config.yaml
d_model: 128
n_head: 2
n_kv_head: 2
activation: "gelu"
positions: "learned"
bias: "none"
lr: 0.00906
schedule: "wsd"
final_lr_fraction: 0.0
batch_tokens: 32768
train_tokens: 97740000
Each number is 128 + 32 x the weight over its row's rms, rounded and kept within 0 to 255. Layers, rows and columns count from 0. Numbers have three digits each. The size before them is the row's rms in percent of the matrix's.

# down: layer 4 MLP down (transposed), 512x128, rms 0.0592, rows 64-163, columns 0-63
# up: layer 4 MLP up, 512x128, rms 0.0589, rows 65-164, columns 0-63
down64 111:154162123119121117112151194101113155105142147093113104163163121202154127214131124140119126091133114134122109141162129132112107140106116114158098119089144082154089171155114130101177123125156097
up65 103:137128176191086124086084146117102154111092167130186119124101138104144155108125144132137077131108165110121104165115131121120041143132092104169134114101084157071118088085067131034120104148150132
down65 099:144136161147115199136168177140109099152107152065087191141198075129086099132137142204106105137067122224090119143123068108150133141128131135156131089108145140158125132088110113100141078140133105
up66 107:115094166137117157113115145105115142120149173133143143153091155086097109128120163133156114175103100116148053144143137140107162129118088144161080100146091161092107123079098187065115130126170119
down66 116:074110099117092182131118160129129115222119161149099122136163135112150170175113125125118157090111170147091123102120146098100119156085150120092160181088128120171170188125112064151148093123126223
up67 101:095138115117157122090110146081099150054156179088210144120148109181118159153123195109111058118145197123217095130117114126140135088082121118090113160116120114111152114121125123082077178108102159
down67 108:144107093104128172095110183120104154114113112095165208069098089093121063123088162132110092181091083096135132140183120180113095098120118051141169107209108110097110132099128159131101171145094107
up68 115:094092149174153103131088133126149157078102124144085151134101126095054057135135048085155137126142103129110158131174145106147107133118109090145108096103139111183172132127137115138153173158141085
down68 111:176070164067092115164160109118149118092136141156131125117121146154160117108114108138142098105139100144161138126162136118160088068190108066169086134123141103131098166094146146118109120111133132
up69 088:126139085155145110118130161182115167167147102075097097063128197079068142071173092145120138138170192122097130125117106137108189094113193117109168136138061118144132113122145149124179122082134156
down69 095:145112171139133156140150156070152166121157184172078090135141164097125130177137144097126130135101120218118169193153181088141120146138151075161161109096170113136076044145146096141123110113168140
up70 107:081116141168146144167119139118073158159138096139139143177099118123076164121128093143139099148112175123143137062166146192161111081164111079126160116131096127125104117219129083149111082170058179
down70 113:165096089195151145104119102074184133109123168105113166093119137135118132176123093106091141081137104118095075170112191146083177115157112137101139088113141074123150145049117150197188113124094122
up71 106:129188173167138116160099084131162125144166152195155134103120071176166178125067172134181121088130122107082155176120098167101146146160085105086130149110158126157190199117094076086181150102128161
down71 113:103088163144140196102147159100111151118128158139082104203128116061141053117154105130133073202117118119133142134148101123128163050176156155140110134138118134112133110090178128173082106167108115
up72 096:117129149195141147102104111125066130115091160131118143093140104134176135110142160094163158125106153105116121161141153088127135104048089154127132106076121145130204132111207202144136136116140195
down72 094:129099092121154142088137087151139092114150137174135116126147088090098096082158105182099123100137146124099154064120091155105096061145143164068126199187113179136156168130052092148147174179114106
up73 109:082139124171098127122152174137105150092195165138137069163049125091112169174108168213160112134166120175128103157136127089173123170092155088170172118144119121171091143142150099111143156094155221
down73 106:121077173115116139144109105132047112096164089087144130064153103077140145111105142123137097107115163096092182157085110133114109129126112131078128068149105099097114150157129097114088081119108081
up74 106:158097088146152139153143089131168101145129177136133169131073132108192118174152108114143119113156153080130127106074066167110091182084144125107106149180127177186146164077146148132175107130157128
down74 093:111157169152139122135065151156161135096138163176153119096092154124103173160130166066112174120110108076103133108105168125113093120154150141109158138115163122157137207150105064121136077161159103
up75 106:094165169119151059147097091175116158130125088184097109114099128241078145195082110129119158125164165133115151150143138156076136214083138071123088133124120158169107104131145126132124150167128188
down75 126:113148150082181080099175113143131115104079058109118125200074118125119165137171085110139124125131185076167104091136155161112138124136114126167077109169076095102154163116061127134090176127106114
up76 096:112060153101121191108137147124095118144175094122146171119118152135102096157196157144147098064140105125094115163132166151174153112108119121144150163131140126140085133095036166098104065131075170
down76 096:129145116129089067174112144135127149113126171159106153152170130156112206137146152078137107136094154090118143101101105129099115118122201170149123133127154126106149081130170166149149160127167076
up77 111:143088128197128204170134080094158159137046084071155097154133183101138126143186182082127161165094136102100116116112167137116107132161079142138121103141106115090059108142096162212103099096127113
down77 105:143131135085120128107090137139103089159146101133128127161093122180092158070180078101102140179070139102142212166080152117168198079147142135092113141163112099166134132093115114157169123183090088
up78 111:062144107153168147101102170132078096120141154148177106163112149105093160162106120127114100169159091122096162130154091116134189135105056144127182074156150093146048127178162153143090142158086071
down78 099:114095162138087138161154125082086142125147173154142089117145162130152176162198171139147115101110102104086101082126191159060087201136073151117128140109129143094163156156105144126139047116126128
up79 092:112147135102134154119083149139143087086180132144148112132143129093083140105180056112122048103101112096139100054152116124134169162166074117139183103121140174206127156111095078146093073131134094
down79 095:147125123102107055167131117124158191131090091109195129111117108133128139158089200148107128127185099213165178183126123100116105164120126118097140103188175127048157065133179169093119135160111122
up80 095:102125161112130117173126138108150082120070183088111063188107121098171085136094133188105096128141130137146157112064103030145155144129137124072116050144096122129092091088167118150130120114151172
down80 097:145115188170100140129150033123137191103130122174096121035159148091156194077121110081066147143156145137055148101086163135127096126104100119096092144201174150133191140183107122136060125097125118
up81 109:109187147146146117191140147106120153099138185123139110168148107117133159172109057077114092116157098073182153134084086091171145131134163144104145137180096118136087116133141126136177201134128176
down81 103:141097131193145122099086220070138123144102151140153104107134137139130112153062103161142078117127111100172121166106087109141158136108113210145154100090116154093087135137145172141180165142173108
up82 096:079149141159120141107146141068134134161102106131097094168112117175104108097093154157124136146116080175172146107150202118146161146127063167186158112123136069125104087160127099151149130138086090
down82 099:100154119136087098079119111143133089160109130119046129175123130187140136146140034119077113110128123127094151115120127115077143122118135170047116135077073124160105171143130175165055168102158140
up83 118:111138110128128090161148072129091123166117141144096113127179155086129139106142109089112102122150119094126223091138072136144066131080052128141146104091140138124131137087124123122123124147121152
down83 104:172189161131077075130102122134117073163157088110159154145156154146119156095111147085125136131147140103129144185029088153148063048105061087145107120170126157160162108139125109139110130143119101
up84 107:126161104162121173152087098134124181041105082132152096144067132172143179135136116116125131196116139099219094176126116140141119135163160073119147122110159102168109135129074093155102090141145124
down84 100:143118137092070104155103117189140092093101090122116172132144136116125116095133150118118126121147162098127128158081060135195119145145152211112100095121116145172172119152112186153153164092089099
up85 096:177135151117092165150141131114124156146119160151119113143198129144082109073113126122153111116130157176127142185127150137093167169140072144146144119166113111110089126159168123138153151109047151
down85 091:072135133157111163129103169156103115104124100133150150097092059117107065130079104149162138125163120076124180140139142131136119150223155139143099108157146116178151141129135101124103105082177116
up86 089:077140131108119078109183137193108120117109139131115109028102177116135121154086139121114132124148133151133148103180153140156157090127170127137122154142100120096190117074178178173099141122205101
down86 087:105195124135148179146105110139166097133107129150145132225162088104125143161117137174106111129119133124120143130101100134166099127176118116106085087105191148148126175166081158122160120122116113
up87 092:106139147139195173135102111187108181121131139138134093125183101134181124124113141158075175117118070158125113144151069120109159125109127156103221138092109084138096152063091101100098152185092157
down87 090:169061097115124117131051122089116149138203180107100139114095125141153132078184124161129187165175112099122182194127163196113082191119165115092122150102130093122043082145158168098122137135124161
up88 067:179145159115119075075138129097166103123136137167130135100149123126112080152177122151148170119119140170104123101105180091149123113076150165118148155184102130116167138159074119135144111063115097
down88 067:088049119152087106136085155151105145145142173095085123115116131123140100086083123158123057082211077167105109162091131107111154065122125093149109064040150104123098113211126091113134089117144179
up89 075:127112177125118099141138183134148094131200164174099114127070096144155128086125167173127094163178104160088099134116110074100092076171107101097104156162119164137121119161139081113130195124193092
down89 067:173052099164111176170097122155131173144174156140162168156119150163124130137142153108118119109072175076138130146086176149147185110138135134134149132099131153167136171094060120155224098125072098
up90 111:048111077154124162078143111129156171136128122155148140116119174116152127089161166138102120172144069141121133114115111154111110162086117122050100225149151173162036147115112133144168127125098142
down90 107:153085141152194119161126140128155120172073124175161150115139124122149120122108061148114230142134126051186139085141145140147147072137150130175157078128061117128115117166164160150135177124136117
up91 093:111229126175145218121163159103113084112122073115132150148169127108146125044106031043108159082161105165163126125112147109138118148136104149118196164130152124154066132136069118153117133082100107
down91 091:087086116056101131102130121086141099136110130139065164109146126132054143153130148078123116161083097104138157182128116107112114121099078145114132106158172140097143124128169098170088122095167094
up92 100:119090128135119077134132145134057156107104142082089114099116166152121161227092188158101113137095130193176171126080156100147154056126136131090104180145140149132120117085151192149206062131099199
down92 094:101124157023111116119151079181125176133130089149152118122101088166145137114078120136097135121168136148130168156127141167192082212115164127091093117156105109120123114106159113136090137135149130
up93 097:147158124202110095125088139130194092184121159144147081097127133080186125103162122095089163104127178158156075094134134140122106086137128110118150188092136186131101122143106200154133095101134156
down93 091:100105097106136170198111141127108132114107122121152124118114150078141098115108108142115095092107117117057121073087122197131104144142127184143107134106125170104163175110101136160128119148086083
up94 106:183079106164156182095131136117090166114112123143102107127177137101105097129158161119131146119108173143130088132134143084111090149115057123079127096163160107170137174105132080065173098138183147
down94 100:091115137122057078177118144089117052070131129089136121082078112110118054110077142133079102173144117143106098137152118154123090159104110117121107106130135148107092125172102115123130142170060132
up95 091:058117130100088171122129113128151160132152134085179134196089163207112127158144101105111104097136087169089113127066072124086142133135103153118146115131148127146134126143093051087141067127111118
down95 096:199086118133100168106098138156072132089114136144173119137178147074157127126183101080134140127075181116100161148110164081179145060067169093129092136152095108148115090078142132180125167097107085
up96 099:135077180152140143161085150156131075087133129167131094157188083178120159105078149197175103082146171144111123129134083129068145125145122137162161148132079089131176119140075112093143082106170134
down96 099:107078149094166198139119078049111137147119155111072127084163144133099129159132134169120143128137109123133117105164115134123135133103071124136090189179106170084114128126160138176106154114107074
up97 098:134110137159092098116160064098191128061138058100169094147174084082101126126146120133116127105082112123170115130103107137114098111174124167077121158130145113150096073129144138103091139114108058
down97 103:212115112122105115127065151097189136082132144095109095167110156163178135145151093175092144122200144142119127082118178144162111136107124147121141149139129069129098147167117114128202219166118124
up98 111:166107074128168160123141125076149090133131207148086171146125114147064102107182114088115189164143150112165145131147107082069153119107083101114141073092146111140141102128103180080174120103141153
down98 107:116132104137051151102144078132084171169106105147149112124131145128157081134116152186087088115064136177089148161136187139110180132058114112058105138158152116138167106132198122136169122164133133
up99 102:128107148102165096162135160176143134165098062108168151158149124066061151096144110166068082086134140184038173121106161118131136163106128130146191102129131138087110135160065105094120088189160145
down99 106:095165104149104145158094180099096084120132157137122136123087172222107159150163164099114111091102154109071085104166124148086066155162168075108118154134148218148110111106132128182154165116136122
up100 087:140114201161196155045141152108127183183154115096123138125099164132157171106137132112145097123137117070179074119137149160149185092141168124143132127098173109079175105124182178131115109167124136
down100 078:129135109124113144138108057127161065161150114179070145127162139133153083136146125183143136138201123162095140125078055057125103181140122131134076169140141163140113168137118150148140146127126096
up101 118:114176141177103131126120093115108152089102076155160098141147143147093170165132140068096111148175089109157140100103130128101117157052108121130177157164150072137103151107118112143181116152132051
down101 113:130109125159153150157086176152114161092116189096155094130169167116095175075122134112121178145111082082156124105114176211162148148086108111153151124137164037147165150154114209145153147114152091
up102 104:128069118170122174133107103145074166143105087084153100137174132139115146165105093170120129050107212083112148099109172166145092166106097134137148120127141146089076130140147131093123074089135176
down102 108:110158167184158109145126117178146135088134121141171125165139168098126016154153085137099072152178112146193142115174122136126187191107112129109130167188124110160096071082130078165185128112150128
up103 112:153127109145109175099112151126181147143132107184120092169076133178105123118175130109091121173103145154150145080153134158088083117105131126172194108195117135111106123113110129128134109134113097
down103 105:142164144130116147206149079091111124110163113104140138147144130057110165138180157064096173087190109142082145099105121102080129117096108166104141155167107163103130147099074128162053082105135090
up104 096:109133149147168096154159139185164132129196198147175135108142141122161172069128134173089091150097065102175149102139153154108095130099097168148106115123084104121107119115145152117213102123169177
down104 093:166140123141090142080114131085189146126171162138131144136086102109112071114172148161124097149120112121107116150134085072133175105139093131078113150134168101156140189158164112112134177169094202
up105 101:133141153205139117139101161092135101140112103125149148133160117120127117158157148110133146129126180094109095143044131142142094101099165125127164182176154180141084154104105112093116152165098116
down105 099:153110108139156148092095147098166148145152137119120097185139134093134213158135131092147110164117126111125091063115121161084170147124152146170134101139140120105145151172153134149116132078153118
up106 101:136082071168172108158126125152121179100115146110143099100123058148128124113124224144120086123113145106136152107105120139102157133110090082135097082100146062124209105109125138179105150089174136
down106 093:102158160135097076165165132120127126117164122122144161162108163117154112091189051132096144122177079043132179144130107164111107133077074116117172145181166116205134139139120127128156121139121098
up107 090:147177189103156148152108131168119088126086087104162149148088174123128140163145152135167129164117191103173149172113124047158137098118094141075150121123134130081136151150152120115083123127117147
down107 092:155127081119130098170116081133060097115179117146101113124139052117184130103147164135133130132147187155119161130127108135083110122094124159055082153089092137120164117183136122114138137068131130
up108 117:121078180158164124143122106145099212121118101099131072094127161148075126143137120134156202116185137066162132087158158088124183187121102100134165116107115096107102118147173126138171159068120154
down108 121:130186144183066141151162193157127146147140152076144171125158163112128139123113133118125077104088113161166131159165142125091117157085093183130129162131127114169172112130132111081140066200130094
up109 105:129112165170117151158167077197153205128124141081123117143120135110128149180090099137075181129136190103133192139101100123088093086128126154066124134122073146092147070093128145132124122133120070
down109 112:104107126127167136136128121154156080144104065114128106161138098155172137165098057132170153159155119114158104110129122159098085135099102137162162094158113171123122157088119158089158122105132136
up110 065:184136147168109133123103137085103152151175160109142131143182103132156101105104172187159082144127147053116177145143113101148166095080127075114156149126143122084064061089140139109122159158105192
down110 069:116118112151126107202089128147132146097125165197112132171093117134109142116124138116107142091125110212064191112122154127105107163108137156136141140125136187191132186153183160169195104166144113
up111 114:139079141103167171127115136160148105086179157145141155153133063097106148106132182169142155154140117128077127169124116158155112129166102173086136096138091081109161156126091138108111093139131125
down111 113:114127131123123119132108129130166142137108128111073116103129136190169124062140140081117136099174223154146183189092128179109162120104125099094160118131106114128122084090143098186077135120117145
up112 097:143116078148153135161098167179084123166135074143158130109134109152112173175128166107138104112181171090146078093132078142156149134095112183140178134093081121096144088073092146140066133139143170
down112 094:137103119150182113089093091139076105154144135155099108130156141114156086111142144143123174147180086158090156084128120118111089101122145169064162115134088144169131139133178118156139168118152038
up113 111:131097134111106120093115120089138094143183148143110123148096166138129095159135153168175093128180069138142149145114124097074132136110174147137147099134093169184125082138145147156099143164142108
down113 100:171110128085144104156125096162082136136143102146100203163084152104123149089098045128112148122110114183194090144139088141145109136150184126147175102118136137139112152075119093164147149115141113
up114 092:166131182148172105095163148129198114142139150102126122152115095145197146181093102077140151096144151077153095162097103144063093079126111096139142083198114152126117101103143221159156126166133103
down114 087:145112067146146163177185108151118204137183193189149153142077090075130091102101131144164097115159156156148165108086070110118123172096125114140148110128168112091172154166062108175121106059110100
up115 077:132112171131165131141130130141095146203132146138074122112166132149139169135137125145132053083164151104167095130154121128133106136168121103106125074060103162128138069128122175107106152207095169
down115 069:148106130140142135125131129071154074111086167150110137137147169169140143114208184100148118118132075129058136109075051076130131148091137131184132110174131110067136133152115134163146097138122114
up116 099:122062123129135132075139173112118099145135081152125097196134171135096089086117104101115099094123082117096106195158102136072116139177146152113129125180133118158132115160126092169101086110105133
down116 102:058173165176195092125115164148080149096152173140130153107141180113165127141160170065075086093118156111116164124152201146080090105098157118115128132147172158159068100132155161123120155197170109
up117 101:102066144141136147167116098162104187084052091123093098135108147126093113133076159112150128117175159161164135166138158074105118117129129141149163150140153142113137150164137184138086121130128113
down117 102:203155157055129151136116159167105114091141121152144105126127169176141090095108046177109132119119053150085152175104133110098138183130110167128187109093178138108144093092162167112161128123189084
up118 071:149123088138125134089152151151097097139142071083162108099143139108050155164114126093095140119172140135076162121137116176139164133133153112059143108125120137015113105117158120172094080149135170
down118 078:142130137122132073149149091129145140102124177132099148152118119125165113117173120180126186165121083146145085107119135079124124109083106074163107185106156095151108162180136216122135133099165063
up119 111:104120147117118143116107182115132187085153129140179100119108200078135147139142149187150105080158055147137175063087126144117111076076157176108097110173130176195135115113160094065121107178102106
down119 113:119114099182117099170085171167150070181127162087102090145136136158095091136097134080104127169095180081138122130113111112123131106113096142137107089101089172102228107147073133178136059175166125
up120 081:143165183080092096134117113108162182134120129156144092181176201142105129123103167120123136119110092141139193123118158115132109120088095104109106179127134137147131146139161110108064148135142121
down120 086:163128109157106185143091125150159113074093146127093118101086131120166093177152123094118137130182069068109164105148199162075138151093072103123089137177135122109133095107137170131136164102126137
up121 095:135080186108203146125071195162131127103109105060168058097039173142140160147084163203114119134161126100103052135109141132090151088145119168115183162095141145089099149129166153108112106110173105
down121 098:074102131151118118098090101115148117150082110120167074157180101118118114112155155048099130172129144113143132131128094106205179156114153078047124032151137158173120064084100097158176153063077066
up122 097:182145146162154132167102164102147070075145135099136130151133197156158102135126125151120102127076153162172147135170162128156110128088123135138116120121071151192098090083131103148091192128152153
down122 094:166068118157110081074175104108175107185151176079147138139122116118061094087107132177120127134144113193092139109106099136060158161153163174134189139154162138070111101116179130133098118107143061
up123 103:117176147152136122080148126132078115151149066145146103121197105119088129137094142088103086136108090113180082077165189124115139130122152123125156165144125137167101140127135096154133148082075071
down123 103:083110124047183159159148130109145129120132125129171159146122172161146103136104185163110146121122162136178170153128043147111091086117137208172122086082140071117113131171113152073080126103176106
up124 101:116194121157148145136062101094105076135135130102127094161136096088058079109086166143143124171173117140115162145091131180161111161106132116147110066140122148102141107169135149068183134082144155
down124 091:159133066144130103183114121104132142071177126146123142083124086143128184091122139133177158143096072143098113087142142124124132097070101112180122043119135081171144169204128108157176130098113127
up125 116:081145131133135073068100148044066078125159129143111163113111186144158089136100062145092152134123108175136090220111111174131109182084094164149131107134071103103167134121152065126111132109136156
down125 104:160107157103131144179147171175184160190110180167181110133112123118082112104188091124148080167152121157143086091159119159154169110186123108148083097119105125132117178137106138157143158135191147
up126 090:127100172102130115143102114073156132167162087163038166153199128130089153181092128092105138146116111148171128169141150170109122136139164160116135143100063101113125110134097107158186086117118164
down126 095:149135105162086103111140126169148141130194148110134094065069096164153149138150117119186113099154157147113137096155142051164130097090106082069136141089129114097098149169114129122100132118087167
up127 105:064155043121187178145139093116086078151106105143078157138130097077095111092139089114153162098148110115127150099153174141097142158119092155167155104100129135126132187126142132154072097078151099
down127 098:121156171080125127118118080117175187182133093190149083142095168129173153101115124149157091118098119144141016110098122170163131113172164134160094065168136076094208139094114116129105093113114177
up128 093:149165151108121110123124144131108107123124107179154088180178138158132117070186112122140135051093112095178146109126130102123191072102082143086144123118158127151098096173134076135134131153114119
down128 088:120143145163119112142157178099093067145090104080117152154181130107141126113092058094123105112126160100151097146025136107134129135164119170121105178141137132144104126143031133129091107107118095
up129 093:110100108160124168163157131125115143185161086175134140138110124139116109158139140095163114128154144109153037120126109150088140136101148137159194150117133110166087137124102100130094140107216108
down129 092:141137093099200090104085079102088091091198096114140093156107112136133125117154098101156109086092100116127103075187156198117110099115119130126087086125116103137157213117109139099154107137107118
up130 104:108128096078143196141156174143135118115131153152136143176160123131057169160191143121079106122151122222184115098177144139096100122172101081142140100135163137148157120093108111080117112085133107
down130 100:133103153138078091122063069177073156140134076151111154119137105117162101126135121122107070149181115135138124166127158088186120109062092137143183106099130162101172073077106080163105121094193104
up131 116:083152140096108130116179147147088132197136131114139072067113118170117116188116125087062179142125097138116115188154153044123107095183130137126153183057097175146160143107154130111110095148103102
down131 116:125177110109109097137056105143180156127105165099074123079152195113122143178109113135108172129147123100087059151072122130123148156118112129182143053145151122153162139164103112131140165126106098
up132 085:114150141130127136143130087199102068091098126100175123158113125109100119193162175093112167100151168111093116164110104132122183147156146093142124089192112123145152119082106139124132120108107124
down132 075:049149117112110100126130128083167121133188200086145111151121124164135075136144131147154112100142096119126131071184114079130113166181130130155166131097113077112140135132158096142095138173127162
up133 106:119169146121115141198089128122107149104139116192091133048181107156083177116184141074110134073208106064079147161131123144119096146114110049072163122165141110106118092087095174104180163130157112
down133 112:157158114144136116116074137178122100150106105133184109106140110108141165135102082099139183127097156061120178137154145160153105098130102164131041066153130121163105079130096167100095115136129096
up134 102:140115109169154219140123073150075172110118146108148155089092118112120114117149136164097097140132122121093100154112125198107095065133110085073144153156155147099099063092105155202162061189135132
down134 106:149154177121108148122148151164153158072097120121181150118140132167079092095111083115102128078084114139111148129125202118158128103143130062082148212138157147093148123136156162139116133133113098
up135 113:084109157219107168132146131166147184094107162103125072094105136104065110123089090120119172118082169124120119133095159107125164194164053124106121085124108073128074141065153115108127121120105098
down135 128:154074167137154129067127164178144092098049079114149146135165113107172154105114137095121144134088143109096178152098131128106057051070132131114143161127153123161062114144138146163144115138134109
up136 080:166131135138120171088201115193122148125036128092142115074108125094080154113112154108077144091139110170063132086100142124121115105093147112103075088130129189131215097154123129075149117127103114
down136 083:090154135176144097130141126127132073141137161148151091158114086139121161174146133167178095161139144156107157146129088147137149077110202076084075147091031089080051088100109094153129132117193190
up137 085:080159145102103184127146130121091132105089121089131118125149184144128139158177059091159115135128084160123146139095178154147132107155124149056103144148142134106091035087130193070121120158142105
down137 090:127173119142124145099140111127133125100144127151124090174063117114131136159107117115132117103168143140112192138130109067157175092060066117119117084124141111078075094155196131116079087136145190
up138 097:119079099155077216119158133099163174133169100143115146065141131139139081148122140116094137172150097182108173145084141145140131211163098154112147173145122163124099121153083086161119084156144134
down138 095:136092137097124059105127111112105084147167142072089079148113152140083138130104126128130136146129157171123170182127162142109099121131132083149095176103174095185122063133160178143094144101142137
up139 092:238118167152141147136152096141168063150157162044097115102114117120069056185159135166077127135135123125131123098078146091135148117081141110170148083141084152092199131106170154149116126119116120
down139 101:124100084113161105050103153112091154147084142148120087123155067155132122143157157189149113146113083080155098175111098118149085116160159127155126129108095071164119157132127087086150090121138207
up140 105:140124188104177083174104150155142170110148156182164117091113102157167151149152149134101131146151078136110102158153086133129128089164109081132147165117055163126108042089106118168109119076139102
down140 110:068197135119105102115169127099182127202147143140197144102160112184109157100089143126166174145108148168152093130149094124111134151163132120139091126155078148122155081052144094105169119100062151
up141 085:143083107138106094076133158078070092118178118113106085132113084151128065127115134110127140189177131081143132114180139115142152070122084117121100173117123130099083069090164064135149151165118148
down141 076:098116107149100065173095099159153153142107147144144157141104157110098206073123133156134121070084137141099167127113166130160116161080123152149168106189062108161149169138134163105104115139171109
up142 090:166122131179214105125076103153108124150136148097105154143141146110024120080084128145177129149116089158125083110114080109093151095143140099069113155154123133103159114122068095117153111115138112
down142 085:088162142145113133175139153185094131131112151107126107129126093171184141115136105150089091150121119149166127098096079157123082176105115113055125000133175139107130183109123165162123102144133128
up143 092:158167125137147094149149138166139139140183111116136140109125181116110186132202156040113154109121110097175123067174112171180189121193108156167154131143108132115115106182079093120150117111119115
down143 084:147131154145090098063144109064126139097125071103121091152144114185125120155139148139081052136170109171113162136120156165084090165107130104084103118123119140163121151164135068132115095073069127
up144 097:166126093144103115171156136139149155058154133136164104093085146179131127118132115069119175058079162134104092189143048098174082117160112135092182176100112131127075181137103154133149111161126131
down144 082:161145112166149126103129147117103147192134131117103180141106146127131141184106183083104107165201107136152179104137092088135194164112165150104136137095192162152189108145156107141107161124132137
up145 100:094070175168100118146151097119137148093146123177078143115066136168177122165129127125173106120136169131125091141108129157123129033102146095089080143117156183180133100065166141098119133145156122
down145 112:163097113108104184147103145100159093096128107151091153123102126132108137163148197129129037067141101131143090186154091148089110151113103113161123145180116147130109173109133106145075097087137115
up146 106:118124138108167123097151182184153112118152121145137162083113111097166096123096109109142150118105078118207122094028122100129120161130095149131215099136143129206124157134138141071179058169138092
down146 100:110112099066112125145120077121163142160132094152151115135120160110153153105158086157128102182073106159082150119101132198149139112131141121110083047107074137119170204063113182141094122137135198
up147 109:151081155124136069090133123118131189100164123164105106103193106181151121145132105106119142066092127168163168148143188100119171116114142104175165099176103130108119151136061139154138044096087150
down147 097:147109117176170077116095168111176155089147094091133117158129172160105178132099105137142109130126140092084066109149131126150094130158110150159120092066125160141144136197096134132095108109145108
up148 094:085167166163110118200171161155138116122119133064128137092105163073071167131076134141143095178121085114145152131063099169132185172107109148162109177105132172180097105145139156098161184052123121
down148 098:164122132132145133162207172138120104113090158110127115088146142140084194111147116122160108150111101147119140206099110110135113190118092163152085123065170093146094080187151103139094108070115117
up149 101:106142154147158095182093086155116108199078073154118168146189118110104151140105146122097116141125144124124200101107059100156190152149162131139151096132107181219118125147166141157127111135114085
down149 113:105130113183110131109081126120175097122121135199113079116149154110141156073150118146105086088116142161095126128128114162129143161148122088129189072159108165111105102164091149113096126126132106
up150 101:123167136157108134128145144139165155111150063071178021106103071129122145138149099083131088133177176070139147109119090173166142146111181104126174183136117105098160148126103076173133187096143088
down150 104:105130146053118110157172132161122147146103171191138138176067115158172137131123132097186121126140158097130135141140070124088170032135172152072186145137147097139112109140124142086059121168109139
up151 107:160161146088109106128160150149116082109106115130129161079097185207163114070175086062126150152147058149111110102163102159134126145104100142100165112125116120156145094127080166130174125129156062
down151 111:109161127094101185141131130061126136110104097154148140174091092173145183163111156178090136048160143073135120113085150134116131116138178074117111156201123143121068126165145084147088117124083113
up152 111:139086167156135146152124113127160141110123092125156094086137169107143102161097141045115151123139145100129133146142122132160148180142134142097098115117097131162178133089146069135109067092173078
down152 113:152092121122156136064071137097149106189098055133106081071142102098148101144140118082131163102135057084196106147132192201154118158152177100114159066121151133103169113127106127071103092083138205
up153 091:068121141111141101112141170125125069100122099081059120170076122135163116155122097068125165126179185172151136135123094160146149069188133068122166111116126160109052132100044151106136108114198183
down153 085:152107100138121128142102030136106200120181150092141078071112114133144130128137127169078166118152089111162133141153107155161155135144075135149106173151159155117122146107201150092132164098138079
up154 097:150088120105085169147162103132150140098124136073155094115112157121124151192153173212109160192151139178111164167089088135118134109172140127134088146156124121092130050084148188134141134099190133
down154 086:156125113090138135132109140154149149113114109163117133196148179182154133106089101153103115134141177127171125092109126151094123129148159152182066152111121102099166096088126078072113144078177148
up155 094:142149119185106149115082114152103126125126105162085113154147140160137121093158089121076112085171120126110125090078152178107126121089130129117124140154070120095141152136125110140070125053194140
down155 092:116193110069109091112138220146142151171137106056173140148098136097155042163131125132131148140106167130151137137164132158146106071111113103115155132148172124117144197146178177182169183114166133
up156 102:141166131171089158173160164154074126119129144113078155131111094156136086147101150160135070125136157133120108134073128138112150134106117118127147113133141137100116130040141179106125118110146132
down156 103:127090078124159158149121178190141154094199126145150129099078151097146149117117146080103186113104090104097161114101128117102104113067148095154134139176098106076153101148132161105160154094080086
up157 087:156121145134152117127142097168141173081163061095128134103087119181172123117114091116108069112153130114167123084108145106150218140129109154130143148144148137101083093078122081165089140080152159
down157 085:147130110153155160159133075122103090147131133106154091104135116120152134180103124138152196116160107111176127130088135047138105181125162178114126089116105157103137161156133162119153136162119043
up158 112:116140091090137126201105103165105158126155082140111215156138144156109149090128102129148139103097178121160083169123110169147144112154080123091183124136030080086169167096107155131134110061205088
down158 107:115151114109087124098132106159119073124148130158195121161120218191171131094175144082149159117095081102113095094168164154160135169130144141156068101104125130095152126147128119059171138153175159
up159 096:085142144089156145054156122164096091107120109113124082114123116122090089124152109165106162133136110111158102151056139129144145180128103085065168132080139177086107071098179094186172142150129156
down159 092:091126147121080147139173112077185140133134136135091181128148112086066093158169130141097107129098091141164110072165097088091125140088097137140128078107167078137072147140151171113091104165149064
up160 102:139127110121197128126105134139137099156152081191135083183134086151104131124166135136188128141170079129153068086104220106128149105155130110145120121142174124171141123185043062159143142101162154
down160 109:131109122097111093118122126111102147118098160112126121133134155102099180128134174075141098101071138083133077133171148216176121145110134107145086049095113118145121078166093135155163101128126200
up161 102:165109095104148185108145157151071114095125105113091138127137145142063172110111072146092095161123096124129103118205089121129146164157151151140127162115133185133077099145125124187121131159109100
down161 096:102169172158155121144124106134157178144173103152120026141181103103124157199129116116123160127104160104139163072093144168150151122133148111185093164158167136128154117141148079110058086147189073
up162 072:148070088083124176137122149130125132149121059128126105108136112144124137197094091207160127075105055138114103126104164102069135198148107151123148111088169145116143147126143153105130114119149111
down162 065:094080182101116140145117095143139102090190177126077055162087157120097181071184198090117096190163168128086136115125118158157116112130148103082129134091076118128103116120123085146124141180073165
up163 109:082165136121159099106143189141132152086124085097114098162091142159127109168094200118096148127140094151142136136119107094155160193096130167063170140122166148137133076093124104102111159132106091
down163 113:147199184115113067105079118154136103136138123128109035138087134064143077167105137144144090171064117133098182176158160093140090047083157126058156128165104128135151147108082142142150073151131093
up164 129:122105183093126177110145033110087151127100138106126144169145105126109087084131141146147129105141110187121134144119146077137106126128068168061154070151110103120134135171126079114087096090134134